config = dict(
    num_attention_heads=4,
    norm_eps=1e-06,
    init_std_down=0.00888,
    doc_mask=True,
    train_tokens=144300000,
    dataset='wikipedia_en',
)
Each number is 50 + 10 x the weight over its row's rms, rounded and kept within 0 to 99. Layers, rows and columns count from 0. The size before them is the row's rms in percent of the matrix's.

# up: layer 4 MLP up, 256x128, rms 0.195, rows 223-240, columns 0-127
# down: layer 4 MLP down (transposed), 256x128, rms 0.164, rows 223-240, columns 0-127
# gate: layer 4 MLP gate, 256x128, rms 0.186, rows 224-241, columns 0-127
up223 116:49 48 44 55 49 38 45 37 42 41 46 35 37 53 45 46 50 60 60 71 46 36 49 48 58 43 49 58 34 33 54 59 33 42 32 78 47 45 37 39 49 60 41 38 47 38 47 58 48 50 46 59 47 66 60 49 45 51 45 49 47 65 65 70 49 54 54 46 49 45 52 61 83 46 50 49 45 49 46 50 58 53 48 42 50 57 58 45 51 49 57 68 51 57 41 42 66 62 63 62 55 41 67 48 58 28 39 64 42 45 61 50 55 42 53 28 56 46 49 50 66 55 34 40 25 36 51 50
down223 094:55 31 52 59 45 31 53 32 43 56 58 59 44 46 54 52 60 50 53 55 48 48 48 23 54 42 61 26 42 40 58 38 57 54 55 52 39 42 40 33 79 44 48 45 61 30 53 43 55 33 45 58 50 61 68 45 53 61 62 43 50 44 53 63 45 59 51 45 68 50 50 52 36 49 49 35 50 54 33 34 53 43 46 32 52 46 47 45 57 32 41 45 74 47 44 50 39 44 51 54 56 47 48 42 60 65 59 44 52 37 36 61 68 44 58 64 60 57 41 49 68 58 49 53 56 33 55 51
gate224 100:55 55 51 50 55 57 58 41 51 56 59 65 29 36 48 53 41 47 56 62 53 56 54 59 57 27 59 54 61 28 58 43 45 54 53 38 52 54 45 58 59 56 48 59 34 32 52 41 37 52 39 45 55 43 44 50 49 66 39 56 44 40 34 53 60 59 55 47 71 44 69 70 58 40 47 65 69 57 51 71 43 47 54 61 69 51 47 49 44 54 54 46 51 45 51 47 50 47 39 51 64 62 63 59 56 49 66 54 55 67 56 26 62 65 56 77 51 54 47 47 55 49 67 32 43 48 49 63
up224 109:44 52 34 53 50 42 49 67 56 62 56 42 38 37 43 65 51 50 34 46 36 57 61 38 48 48 51 35 51 51 45 38 47 55 33 73 62 65 60 51 40 25 36 36 67 66 46 64 52 52 48 49 51 54 44 56 58 38 54 47 54 46 54 54 56 70 42 37 39 65 32 24 49 43 33 59 50 55 49 50 47 34 36 37 63 36 35 38 40 55 49 32 47 38 49 47 51 51 48 55 35 46 46 55 45 51 59 50 58 52 53 50 44 49 35 43 57 39 67 51 51 42 64 63 63 56 51 39
down224 095:68 57 42 34 37 49 45 40 52 37 44 28 44 57 33 55 37 56 53 42 41 62 54 62 77 70 50 66 52 61 55 39 50 50 43 33 43 44 77 49 49 64 48 47 70 62 52 51 38 62 54 59 42 53 40 52 54 40 47 58 52 49 54 39 40 44 60 64 49 48 56 52 42 59 66 61 56 48 66 50 51 22 49 59 59 41 53 36 54 48 55 59 54 51 43 49 49 52 55 30 50 39 43 42 43 36 61 51 38 59 68 54 51 41 49 50 59 45 40 56 45 64 60 58 48 69 54 35
gate225 107:40 36 70 51 42 57 48 38 60 45 26 45 51 29 59 44 58 50 70 45 66 60 54 62 32 67 52 47 54 53 57 51 47 52 64 42 60 30 46 69 53 57 53 64 49 52 49 53 41 64 42 56 50 34 54 43 61 56 47 35 61 43 63 45 38 50 59 60 49 64 44 58 40 59 53 36 43 57 49 40 46 58 38 42 59 46 57 45 47 51 41 55 41 65 54 51 53 66 25 67 59 37 48 38 52 61 56 62 31 54 54 33 54 61 54 68 44 40 51 56 65 45 59 43 55 36 41 53
up225 100:54 46 38 48 54 50 53 45 37 47 62 58 41 45 37 62 48 71 48 61 52 48 64 45 48 49 51 48 57 23 44 67 42 50 36 49 61 50 67 39 44 37 40 47 44 49 38 57 26 66 51 46 65 48 37 41 49 53 44 47 64 53 36 39 39 53 44 66 45 52 57 43 39 52 47 53 38 49 62 47 62 49 53 49 49 62 66 42 47 48 48 44 34 47 46 41 51 72 31 33 51 45 46 35 57 39 46 56 59 58 58 78 37 39 52 43 60 32 49 62 66 37 42 52 34 64 42 48
down225 107:54 41 50 54 59 45 49 68 62 46 44 59 55 42 43 47 42 54 56 49 53 43 52 39 45 43 53 65 53 37 58 59 41 58 63 57 60 43 34 45 45 70 57 37 53 51 43 41 53 51 51 73 45 55 48 52 61 50 57 48 55 49 44 48 46 26 60 51 38 57 46 59 56 44 30 28 56 62 42 41 46 36 54 47 50 44 47 42 43 50 58 39 47 29 49 61 29 50 42 49 71 51 86 53 50 45 55 46 51 60 66 55 47 37 67 57 74 48 39 45 42 54 40 45 44 59 34 74
gate226 101:61 42 58 39 42 62 31 60 45 50 51 61 53 53 38 56 59 44 55 58 52 51 33 58 65 47 57 50 52 43 33 55 45 57 46 47 50 40 39 44 39 53 56 57 35 78 61 63 36 45 45 47 68 72 39 54 23 56 38 44 62 41 49 60 48 70 45 42 52 57 36 58 68 49 46 59 48 41 53 55 53 47 66 54 51 46 64 58 67 49 69 36 50 64 47 38 49 40 31 45 58 57 52 59 51 42 61 51 71 49 47 42 45 47 58 44 44 55 74 44 47 36 62 65 50 55 47 47
up226 104:59 52 43 66 43 35 54 54 45 64 55 65 53 43 60 63 47 42 28 46 43 51 61 60 64 52 50 53 35 43 58 41 63 59 58 54 46 64 61 49 49 60 49 42 47 36 54 49 55 44 41 62 41 59 54 54 52 49 60 44 59 66 25 50 51 60 44 33 57 48 59 55 54 36 56 64 60 52 40 37 57 58 59 67 47 44 53 33 54 62 47 46 57 51 45 57 60 48 64 51 50 56 42 27 57 29 59 41 46 35 46 73 51 33 22 60 46 61 70 46 51 44 63 43 56 65 51 60
down226 117:62 59 76 54 40 45 51 64 35 47 70 55 54 73 54 51 65 56 40 44 50 49 55 57 47 44 66 56 46 64 73 51 46 53 44 37 59 61 42 62 55 58 52 41 42 46 43 47 41 61 53 41 39 51 53 48 53 65 76 55 43 72 58 53 50 38 57 49 57 48 25 40 61 47 55 65 49 43 51 43 38 35 59 45 68 52 57 48 50 48 43 56 36 58 34 58 57 41 36 52 56 49 41 34 35 48 55 45 35 52 63 53 44 50 53 42 53 42 58 60 36 57 31 38 44 61 51 37
gate227 096:59 57 50 56 51 39 55 49 66 51 63 45 38 52 39 60 53 77 39 62 39 55 63 60 64 65 54 56 50 47 54 36 53 46 62 43 45 75 55 44 58 48 35 52 58 54 47 55 53 68 46 48 50 51 49 41 57 48 56 48 38 64 40 63 61 65 56 52 58 58 32 33 65 49 34 47 49 32 48 57 36 41 40 51 48 45 38 58 48 44 52 49 62 51 50 63 48 78 49 41 64 50 52 32 51 55 24 59 58 29 61 42 53 66 52 68 60 48 53 51 49 34 43 53 63 40 45 49
up227 092:66 49 36 35 58 74 56 60 45 52 53 55 33 59 39 44 44 57 37 43 52 48 62 59 54 26 49 55 48 59 54 47 46 64 52 59 63 43 23 54 47 61 65 51 47 41 62 49 52 52 63 39 62 43 37 49 53 44 51 45 42 60 50 72 45 41 57 53 35 53 44 58 57 63 56 71 58 50 57 41 46 43 52 43 50 41 45 44 48 67 29 44 48 52 51 50 57 40 43 53 37 50 59 66 53 52 51 53 44 63 35 38 36 54 50 51 60 48 51 37 49 31 68 58 42 80 68 57
down227 100:59 48 45 54 52 46 46 47 65 45 31 46 44 50 48 47 43 32 50 42 62 41 47 41 43 47 53 57 53 58 54 50 52 42 29 58 45 36 45 60 42 41 47 43 54 54 50 49 60 51 55 32 44 37 38 51 48 58 48 49 56 59 68 41 37 56 40 44 23 55 46 69 54 53 56 49 67 72 60 38 48 45 50 56 26 52 49 57 49 55 35 58 42 71 39 62 48 59 39 60 48 43 57 44 39 58 56 60 59 61 40 58 39 60 48 53 44 49 47 46 59 60 89 54 60 51 70 29
gate228 086:33 42 42 32 45 43 51 55 61 41 58 45 75 53 53 51 38 33 65 53 32 41 53 56 46 63 52 42 47 36 42 41 47 57 75 51 43 31 47 38 67 45 45 39 57 58 45 52 60 53 43 42 52 54 36 63 59 64 53 62 48 39 44 52 51 68 48 53 47 60 58 45 39 50 51 30 53 54 49 36 49 48 55 43 41 46 58 58 55 50 70 68 49 52 47 56 31 62 59 61 37 40 60 43 42 37 47 41 71 46 55 55 48 34 56 41 52 51 51 39 60 52 63 73 60 67 49 33
up228 076:50 53 58 60 48 46 44 67 54 79 63 33 25 49 40 40 59 65 63 47 41 52 49 67 65 58 56 61 37 41 53 51 53 45 40 44 49 52 49 45 47 48 61 47 49 53 64 27 59 66 52 50 47 42 54 61 51 38 49 49 34 51 55 59 50 45 59 68 48 37 59 27 60 53 52 40 59 69 32 49 60 40 58 49 67 45 57 55 46 30 51 58 65 64 42 53 47 36 44 39 58 53 66 52 59 50 67 47 45 47 33 63 49 55 44 50 56 42 70 56 31 47 42 52 52 48 49 40
down228 083:65 55 46 67 53 50 50 54 34 59 34 44 60 54 50 58 61 46 57 52 69 45 27 58 61 47 52 53 59 56 40 35 45 54 64 49 54 40 55 54 31 43 55 38 58 49 35 57 50 42 33 50 55 43 52 56 65 64 62 63 53 50 80 63 50 68 41 54 44 33 60 58 28 42 25 45 41 57 46 55 52 60 56 49 43 41 49 56 60 52 48 40 62 35 42 53 52 59 45 50 52 45 75 39 56 53 49 38 48 39 62 58 50 50 58 59 51 45 27 52 38 68 57 38 50 52 50 53
gate229 108:44 45 60 40 45 61 41 50 34 50 29 48 36 50 30 36 54 52 31 46 59 61 33 40 40 48 55 44 35 53 47 69 43 51 34 52 56 64 41 49 42 39 63 56 46 62 53 45 61 41 66 52 59 44 43 36 38 67 44 25 43 48 65 37 32 48 59 47 50 32 51 56 39 59 54 54 37 63 54 39 46 46 49 57 48 42 40 42 44 47 43 43 49 57 52 49 36 41 42 61 57 56 36 34 44 48 54 71 44 48 48 47 43 56 41 32 30 45 60 46 59 51 62 44 52 34 50 33
up229 109:51 56 52 51 61 47 43 58 37 57 40 48 42 38 47 69 60 45 37 56 60 67 51 60 25 27 51 45 54 58 46 72 47 53 41 56 49 45 40 55 38 37 41 63 41 54 46 50 56 42 45 58 48 70 52 64 54 57 56 50 62 65 50 51 37 38 54 54 28 37 85 51 51 63 40 50 54 39 49 51 35 46 47 55 33 55 55 56 58 48 48 33 58 42 69 53 38 52 73 38 34 52 43 34 52 54 49 56 46 55 48 41 56 39 59 47 38 51 65 57 52 46 52 59 36 50 55 39
down229 106:44 50 48 61 57 36 37 29 38 56 53 58 49 46 31 47 44 46 44 53 43 46 58 49 47 43 47 55 54 54 44 37 41 62 44 48 43 59 56 51 50 51 58 58 64 60 59 40 48 64 61 53 30 43 36 36 54 43 52 42 66 42 70 64 58 51 64 52 45 64 42 50 59 53 46 48 34 49 68 61 55 45 41 40 60 46 38 65 34 48 29 64 59 59 57 60 58 43 63 37 53 71 51 50 37 44 32 58 34 45 69 61 65 63 54 68 38 54 48 54 50 27 39 52 57 39 48 46
gate230 098:49 66 51 33 48 74 46 54 42 53 58 52 47 42 46 51 37 57 41 52 54 59 51 50 50 55 52 48 69 39 54 44 41 58 70 31 49 50 50 81 32 47 33 62 56 63 47 39 38 38 52 55 61 35 36 46 54 48 48 68 53 58 60 48 60 55 53 39 44 44 64 40 28 74 57 55 38 70 51 58 43 61 44 50 44 43 43 29 47 43 44 56 41 51 60 52 53 64 47 54 48 59 60 51 55 44 55 57 48 47 46 39 45 57 52 56 54 62 39 49 54 68 60 40 54 36 45 24
up230 101:49 37 52 56 60 41 57 50 44 45 55 37 34 52 51 58 42 52 51 68 45 51 44 45 38 44 43 48 57 47 44 50 52 59 59 42 57 42 53 38 64 69 55 22 51 49 65 51 55 33 58 43 45 73 55 52 37 54 51 51 46 41 46 58 67 29 53 49 64 58 34 53 69 46 58 68 75 35 64 42 59 49 58 55 68 48 50 47 51 51 56 60 49 52 53 43 56 49 49 56 66 33 53 66 63 50 56 41 28 56 62 54 48 45 53 31 56 37 42 47 61 37 54 52 72 60 49 64
down230 109:50 67 28 38 35 60 45 46 60 66 46 41 65 38 49 55 52 45 36 31 43 46 64 55 47 59 47 57 44 36 32 51 50 45 40 26 51 62 48 72 35 58 52 71 62 62 37 53 42 30 51 61 58 38 53 50 63 60 39 48 46 49 63 41 52 69 53 45 41 66 68 50 33 50 43 56 28 50 54 49 55 52 57 56 44 49 48 54 54 59 41 44 29 48 38 36 41 49 36 51 54 65 52 55 44 46 50 57 58 40 33 57 45 34 48 47 49 49 39 53 46 51 59 42 42 48 59 37
gate231 096:45 57 47 53 57 33 51 35 50 53 52 53 47 51 49 51 42 58 40 51 40 70 50 50 63 38 58 50 53 67 53 38 60 57 40 55 59 68 46 47 46 46 69 51 50 28 44 40 51 55 49 38 51 35 57 43 27 70 57 59 60 29 60 64 52 65 58 65 58 42 38 61 40 54 54 31 49 54 55 57 40 55 29 55 47 49 48 54 69 56 39 41 51 56 55 55 70 51 41 58 32 44 51 67 53 50 46 53 46 38 72 46 35 53 34 55 52 37 45 44 56 27 47 40 57 57 44 61
up231 105:43 49 73 28 69 54 48 64 59 50 53 48 39 57 70 49 51 61 56 42 61 35 48 64 44 66 47 44 55 39 36 52 37 36 51 45 56 45 54 42 53 57 40 59 62 68 49 45 33 57 50 42 35 55 55 61 62 45 34 36 50 52 34 49 27 41 49 28 61 43 68 44 52 54 44 58 46 45 51 50 47 52 64 38 60 55 50 34 46 47 37 46 32 54 48 41 35 48 47 42 49 51 40 43 41 52 76 68 50 38 57 42 63 52 55 40 52 67 56 59 47 47 55 56 57 51 35 41
down231 094:67 57 47 41 47 62 54 46 50 54 60 62 45 38 49 47 32 41 55 42 39 61 55 63 67 51 35 54 51 23 46 41 59 41 41 57 38 41 42 54 38 32 33 56 51 38 35 60 41 34 67 44 49 35 49 55 38 32 37 55 43 59 47 34 56 49 49 42 46 45 57 30 50 49 43 58 51 34 42 49 41 33 36 64 55 35 46 41 43 45 54 40 46 43 63 45 54 44 50 35 56 58 57 34 52 48 58 45 41 53 48 55 60 53 84 46 50 46 56 60 52 65 63 53 56 44 36 53
gate232 103:65 38 44 38 43 45 47 58 57 56 58 51 66 40 38 36 52 52 44 45 53 41 39 50 49 63 55 41 49 32 47 57 47 54 62 49 65 63 65 64 56 38 49 20 42 56 57 56 58 45 42 56 56 48 67 43 52 71 41 47 41 50 59 64 55 45 58 58 76 53 56 56 41 37 56 62 47 43 46 37 60 46 63 45 54 41 38 51 69 77 39 45 40 50 48 55 54 42 42 48 51 45 46 55 38 48 62 44 49 67 59 51 53 56 55 37 63 71 54 48 67 33 49 64 72 44 46 42
up232 109:51 46 36 48 52 46 49 41 60 54 52 47 47 55 24 44 52 55 31 48 68 50 34 52 65 59 45 59 43 37 46 50 63 42 50 66 63 56 41 55 48 71 60 36 38 47 50 56 51 50 44 52 54 45 31 62 48 44 55 66 66 42 38 43 53 77 45 58 51 46 54 61 73 42 44 39 62 55 59 63 39 53 61 54 40 31 55 49 40 55 60 66 53 43 54 58 56 56 49 38 36 45 56 74 51 58 57 45 50 48 78 40 40 37 57 63 49 50 51 45 36 50 68 49 34 52 53 48
down232 115:50 55 51 65 44 50 57 47 64 60 29 50 43 56 37 65 36 25 60 65 42 43 55 48 66 51 49 39 41 49 51 62 48 51 49 49 52 46 42 61 48 53 31 51 49 55 39 50 38 60 46 45 61 52 65 28 45 63 32 34 63 46 34 58 45 33 47 58 52 49 56 55 47 56 40 50 44 60 31 61 59 63 50 54 58 53 48 69 47 29 57 47 57 60 62 41 48 74 29 49 42 60 55 58 46 45 39 39 27 52 59 49 46 57 41 54 47 47 54 52 52 28 34 53 59 52 49 39
gate233 098:46 51 23 72 48 30 49 55 41 45 52 41 56 60 55 45 54 66 63 60 48 43 44 45 48 45 73 31 41 42 47 46 34 44 35 48 53 55 48 53 53 49 54 30 47 45 72 48 62 48 40 46 67 50 38 45 35 46 39 48 49 35 50 44 46 47 51 43 40 47 40 40 56 63 38 42 51 49 49 46 38 39 35 31 55 46 32 52 53 53 57 56 67 63 50 56 63 59 56 52 42 68 28 58 61 44 57 70 55 57 59 62 55 54 55 71 41 40 44 58 42 42 61 44 51 61 38 50
up233 088:34 43 65 36 45 53 63 51 51 52 37 50 50 42 45 60 32 51 57 30 47 45 45 37 37 50 49 69 66 43 50 60 53 41 30 45 44 54 64 19 57 58 47 54 62 46 42 52 49 52 69 59 51 39 58 48 64 44 51 37 74 55 63 35 53 37 58 58 62 19 46 57 59 42 46 71 49 55 46 49 45 69 52 55 48 40 54 47 48 48 43 63 47 49 54 35 51 45 44 53 48 26 41 43 41 56 46 43 49 40 41 57 46 57 45 34 41 41 55 45 71 56 48 49 55 61 44 43
down233 102:42 65 41 59 49 49 46 55 49 49 55 55 48 46 43 58 66 36 62 50 66 29 61 58 52 61 52 40 45 42 47 54 44 37 47 48 63 51 50 51 43 56 59 57 53 57 54 46 37 45 53 47 72 37 54 34 56 73 57 48 48 59 67 41 46 40 61 42 54 52 49 55 56 47 52 68 42 54 58 38 49 40 49 58 41 49 71 41 55 53 36 55 34 65 34 32 65 36 57 46 48 54 33 22 48 48 49 36 63 64 46 53 41 50 60 44 30 54 43 58 38 55 81 43 45 41 55 41
gate234 097:39 58 64 47 47 44 57 35 40 52 46 40 44 54 53 27 50 54 69 31 48 62 76 61 75 60 46 70 41 48 56 53 52 43 59 62 67 57 62 57 72 48 65 41 62 72 55 50 40 62 40 64 56 67 59 38 46 39 55 27 56 34 53 33 46 54 54 49 44 40 61 49 56 36 41 53 58 46 50 49 54 42 55 48 47 52 63 60 53 60 54 51 60 50 66 49 44 48 54 47 44 53 47 49 47 59 56 45 47 46 52 39 52 60 54 54 40 54 40 56 55 59 46 27 34 64 37 52
up234 108:45 23 47 48 17 57 57 52 53 51 49 48 65 54 63 49 37 42 57 42 34 52 33 47 49 45 46 63 56 72 57 44 47 43 48 64 50 54 66 59 48 48 48 41 43 47 40 46 62 60 58 58 59 50 61 35 52 48 42 41 46 43 56 44 49 50 54 56 41 27 54 42 38 36 51 45 61 55 40 60 45 41 41 58 54 47 59 64 44 58 37 40 42 48 57 41 68 48 56 55 62 51 40 43 54 55 46 71 37 47 47 54 50 58 38 76 45 54 69 68 47 55 35 59 46 40 46 74
down234 092:55 43 42 42 62 37 56 54 39 43 34 47 41 50 38 48 36 51 39 55 57 40 65 47 41 40 52 53 42 62 64 57 35 66 49 60 48 40 65 58 42 42 37 55 50 77 56 71 51 55 63 55 59 65 55 43 47 52 63 51 36 60 27 57 34 34 50 38 59 64 50 50 65 50 52 65 72 53 66 52 32 54 50 63 50 65 60 46 36 54 51 46 39 45 42 47 49 57 58 62 55 53 23 40 47 56 44 56 48 52 51 65 50 43 27 57 41 59 49 38 48 48 47 51 44 47 58 56
gate235 097:40 50 39 67 44 63 45 53 52 52 64 38 55 45 61 53 45 42 42 59 59 48 66 53 25 60 70 70 48 49 60 40 58 59 53 59 70 61 37 53 39 35 59 64 62 73 53 58 55 48 33 59 63 45 53 36 47 43 61 50 42 50 50 64 62 60 61 50 34 53 44 39 32 53 67 45 52 52 57 53 48 64 63 36 45 52 55 53 42 60 41 61 63 42 61 61 46 56 38 60 56 56 32 58 42 46 32 48 51 48 53 53 47 43 27 56 30 48 43 57 51 52 59 48 53 60 36 47
up235 107:47 52 45 38 68 59 53 55 33 57 21 65 51 51 57 59 47 38 60 56 49 36 44 49 47 51 37 40 60 60 41 66 51 32 78 44 41 34 49 32 45 51 59 39 56 44 35 39 35 41 52 56 69 47 42 53 56 63 54 53 44 62 42 28 45 32 41 46 50 58 52 52 29 50 47 39 46 55 51 50 55 41 48 47 60 44 55 66 58 54 53 58 56 65 48 48 48 54 48 50 33 45 61 45 61 59 45 64 51 37 47 17 43 40 52 47 48 67 44 55 58 53 46 64 49 50 54 48
down235 094:56 45 50 41 36 58 59 46 56 33 54 68 49 47 45 65 54 75 54 50 42 54 24 72 41 70 57 45 41 52 47 56 55 52 45 41 50 62 36 48 50 47 47 30 42 45 42 52 70 53 45 50 69 49 49 50 58 52 52 49 48 51 48 48 54 68 53 49 59 57 61 48 35 43 37 41 55 53 54 59 52 53 56 47 64 34 42 45 65 48 61 38 42 65 63 46 56 41 29 51 64 40 37 58 63 60 42 46 47 57 44 47 58 28 60 60 53 39 63 58 34 45 64 51 51 32 25 52
gate236 097:41 52 56 39 62 47 50 57 45 48 45 52 79 43 47 41 42 46 48 52 44 51 60 50 50 58 51 26 32 44 47 25 59 43 47 50 54 43 43 36 40 65 53 27 57 50 42 48 31 58 50 63 65 56 44 42 53 63 58 59 54 39 40 42 53 77 41 47 35 52 51 70 39 53 32 54 33 50 29 52 41 37 40 38 51 48 53 34 39 60 59 56 65 42 39 51 53 54 51 57 53 47 51 45 55 42 46 43 52 51 39 50 49 40 54 77 43 47 32 47 57 57 54 54 40 49 45 28
up236 091:34 46 42 39 36 72 63 67 48 57 51 47 45 71 59 30 57 59 59 45 37 63 41 59 62 51 54 63 45 50 62 62 40 54 54 54 49 53 40 75 54 29 46 52 46 58 48 45 56 51 43 49 38 56 60 47 62 37 74 53 36 57 65 42 51 36 49 57 45 45 63 53 56 55 59 56 61 44 46 43 60 53 47 63 45 43 35 41 57 67 49 54 49 50 41 49 60 56 55 74 33 58 65 73 41 51 55 44 42 63 52 67 42 37 43 42 63 49 45 43 52 69 50 59 43 48 46 44
down236 094:65 56 45 40 32 48 54 42 58 54 34 55 55 81 41 46 49 48 43 47 34 67 57 56 46 37 62 41 42 52 46 52 45 39 55 43 58 52 47 57 52 44 50 37 47 37 34 42 48 34 70 50 74 28 58 44 46 58 52 46 55 42 55 52 50 60 43 66 50 49 54 52 44 58 61 34 46 39 59 38 53 48 44 52 37 55 52 72 53 26 57 34 42 41 44 61 43 56 56 43 55 48 53 64 50 56 68 44 62 23 48 56 55 40 28 54 49 57 53 44 33 56 58 36 40 57 52 50
gate237 091:45 50 59 37 46 48 61 45 35 46 57 67 23 61 50 67 57 55 57 21 32 45 35 33 73 46 34 70 65 58 48 60 61 43 39 54 53 61 57 52 56 49 50 44 39 58 60 43 50 48 49 60 47 48 45 57 42 39 52 54 51 36 37 63 63 29 59 63 61 50 55 36 53 39 45 61 60 39 47 45 42 57 47 73 49 42 47 30 47 65 56 61 50 41 53 54 56 58 57 37 54 52 46 50 59 47 39 43 49 56 69 43 44 47 57 51 48 62 45 56 47 59 57 57 39 47 66 54
up237 099:33 54 38 53 53 40 56 56 50 62 58 57 57 72 41 43 59 60 50 29 43 59 35 37 54 62 58 46 58 55 46 63 41 35 43 43 53 63 53 62 52 61 49 66 32 54 48 43 37 48 49 47 41 56 40 48 70 35 63 62 48 40 58 50 50 38 43 49 67 32 52 40 49 61 57 46 64 54 70 41 36 38 40 63 41 48 45 57 50 69 39 39 47 74 74 67 62 56 54 46 49 68 48 39 42 51 68 52 47 40 55 46 55 50 58 55 41 56 46 53 43 57 60 36 50 45 49 57
down237 096:55 41 51 47 46 54 55 59 74 44 45 60 47 30 54 45 72 41 51 35 42 58 56 42 43 30 52 51 46 49 39 35 36 48 50 71 53 64 41 48 42 48 30 47 58 34 37 53 51 59 44 46 25 41 42 44 40 70 37 54 64 44 45 42 52 73 47 52 57 58 70 56 39 42 62 41 38 28 51 49 46 59 39 54 53 43 46 50 51 46 30 59 56 54 48 72 46 47 40 54 52 50 57 39 55 58 38 47 60 42 43 56 61 46 42 53 36 44 56 51 37 52 64 41 36 49 44 37
gate238 102:57 49 60 56 30 57 57 54 52 42 58 69 34 65 52 49 55 58 57 59 50 43 35 48 57 53 41 51 73 47 28 54 40 69 62 43 48 38 61 49 41 57 42 42 55 72 64 56 57 46 55 42 64 46 51 47 53 56 58 40 51 46 47 65 63 44 63 45 50 59 38 58 63 58 39 71 67 47 53 30 52 53 56 51 43 65 72 59 41 48 50 37 53 54 55 44 45 66 55 57 40 51 46 55 43 61 42 33 39 44 50 45 56 31 49 51 47 51 69 40 44 35 61 39 69 46 33 50
up238 104:44 70 40 44 44 63 27 53 58 55 41 44 37 57 53 52 56 63 46 27 49 51 55 39 49 45 48 31 33 47 48 55 58 27 46 42 54 65 50 55 61 44 63 79 55 58 37 38 32 64 49 47 46 45 44 47 64 54 38 54 46 40 54 40 45 51 44 53 62 48 38 59 41 46 51 52 21 58 47 50 51 52 56 51 48 45 46 47 60 49 48 45 53 37 45 49 37 36 35 62 47 51 38 47 44 59 43 43 61 60 41 43 42 44 55 49 72 69 49 50 57 53 34 39 48 56 80 43
down238 080:44 39 40 46 31 52 56 43 39 57 20 47 43 47 43 51 56 48 59 58 46 40 39 48 51 66 52 53 52 39 48 56 55 51 50 42 34 47 53 66 69 58 63 50 47 46 37 56 42 44 50 41 57 68 48 53 58 50 52 42 44 55 43 41 57 55 56 28 29 55 51 46 55 36 54 58 52 39 40 48 54 59 44 32 32 56 49 50 50 57 35 54 19 48 42 63 56 43 57 46 40 43 73 62 51 40 46 46 47 34 35 28 35 54 53 65 61 50 67 31 53 50 43 48 35 63 51 42
gate239 095:27 58 64 48 54 46 63 55 54 52 73 51 47 50 59 57 54 53 56 77 62 57 58 56 61 64 41 37 49 49 64 57 56 47 47 43 40 38 53 53 64 25 50 39 46 47 54 50 39 58 39 47 51 37 45 62 40 52 56 47 66 59 13 48 49 65 52 48 40 55 37 49 41 39 45 61 71 55 49 42 56 36 42 52 67 56 44 42 47 50 50 48 49 50 58 62 48 43 51 55 57 52 51 37 43 36 39 54 51 44 42 60 46 48 65 53 43 45 63 45 68 40 24 57 67 43 58 45
up239 104:66 50 50 34 48 52 58 43 37 37 29 72 40 45 59 56 33 49 44 46 41 45 58 45 51 40 57 48 32 57 33 56 49 51 50 44 77 49 31 51 30 74 36 58 46 47 67 57 38 53 45 47 64 63 48 47 49 58 56 51 40 50 29 42 38 65 46 43 37 46 67 34 41 54 50 68 27 38 53 43 38 51 45 46 45 38 64 59 42 52 39 44 46 56 55 42 44 52 60 50 39 46 58 38 56 52 56 77 62 50 42 54 53 48 54 56 42 47 64 57 50 39 49 49 55 48 49 51
down239 110:41 36 45 35 41 61 44 66 61 32 38 36 51 50 43 52 41 49 58 48 44 48 28 55 27 39 50 55 52 65 55 50 43 50 45 50 64 52 50 46 62 55 49 29 49 55 56 58 57 64 54 55 47 32 36 59 56 37 43 42 39 66 51 66 31 49 55 66 50 53 39 63 46 43 38 56 61 31 54 55 47 51 57 45 43 60 49 70 47 51 31 56 60 41 67 52 42 53 58 42 58 37 49 50 54 37 44 44 67 55 63 42 51 50 33 57 50 45 37 36 51 59 72 54 26 58 47 52
gate240 101:44 58 37 53 42 55 46 32 55 53 64 75 44 55 53 68 58 34 53 47 45 50 60 51 45 48 61 61 57 48 43 58 40 50 45 53 46 51 58 37 42 44 58 48 50 57 43 67 46 63 57 72 48 50 43 52 39 37 48 45 72 58 61 45 62 37 56 49 40 40 43 62 58 59 44 58 58 59 39 58 41 61 37 55 65 65 38 47 52 71 61 40 35 51 60 40 40 27 49 39 40 43 34 52 60 50 41 55 36 49 50 64 44 60 45 42 53 54 53 61 51 42 67 43 59 16 50 46
up240 093:38 52 45 48 31 67 46 36 61 46 63 42 50 48 54 47 60 57 44 46 55 36 30 49 63 57 55 40 41 69 46 54 40 34 55 49 52 34 49 50 36 78 45 50 42 45 48 56 29 28 67 54 54 50 45 46 45 54 51 42 48 45 49 67 48 42 48 59 38 53 48 51 46 63 72 49 41 47 54 48 41 53 65 48 43 47 63 75 47 49 44 46 42 56 61 41 41 36 35 43 42 33 68 58 51 40 47 62 27 45 35 36 56 45 45 43 61 43 53 53 43 56 41 50 32 44 51 34
down240 100:45 27 51 43 68 36 52 34 54 42 53 54 39 54 49 61 38 50 50 47 66 56 61 61 67 67 38 50 47 48 45 44 69 46 51 77 40 48 45 59 41 38 64 72 65 53 51 35 50 60 66 41 58 43 51 48 60 41 43 74 43 41 52 58 61 51 64 45 69 48 58 46 47 32 62 69 50 41 46 43 65 25 51 42 39 53 55 31 48 50 49 49 64 51 37 59 51 50 57 55 54 49 52 51 62 65 57 55 60 66 52 55 49 42 61 45 42 53 59 45 51 63 49 44 60 40 45 57
gate241 103:56 71 52 33 60 29 38 55 48 44 55 51 30 34 49 44 41 49 35 58 58 40 68 37 50 45 51 42 59 46 51 39 50 58 50 37 58 56 53 41 56 34 51 23 42 29 47 56 49 56 45 53 39 40 53 63 60 36 70 38 31 41 48 65 52 56 55 50 55 52 49 38 40 58 55 53 72 43 58 56 69 53 36 57 68 58 44 42 66 49 51 51 39 45 49 53 55 67 56 52 49 40 49 64 41 57 58 45 37 52 53 50 42 47 58 36 55 53 37 62 59 48 66 41 61 46 45 33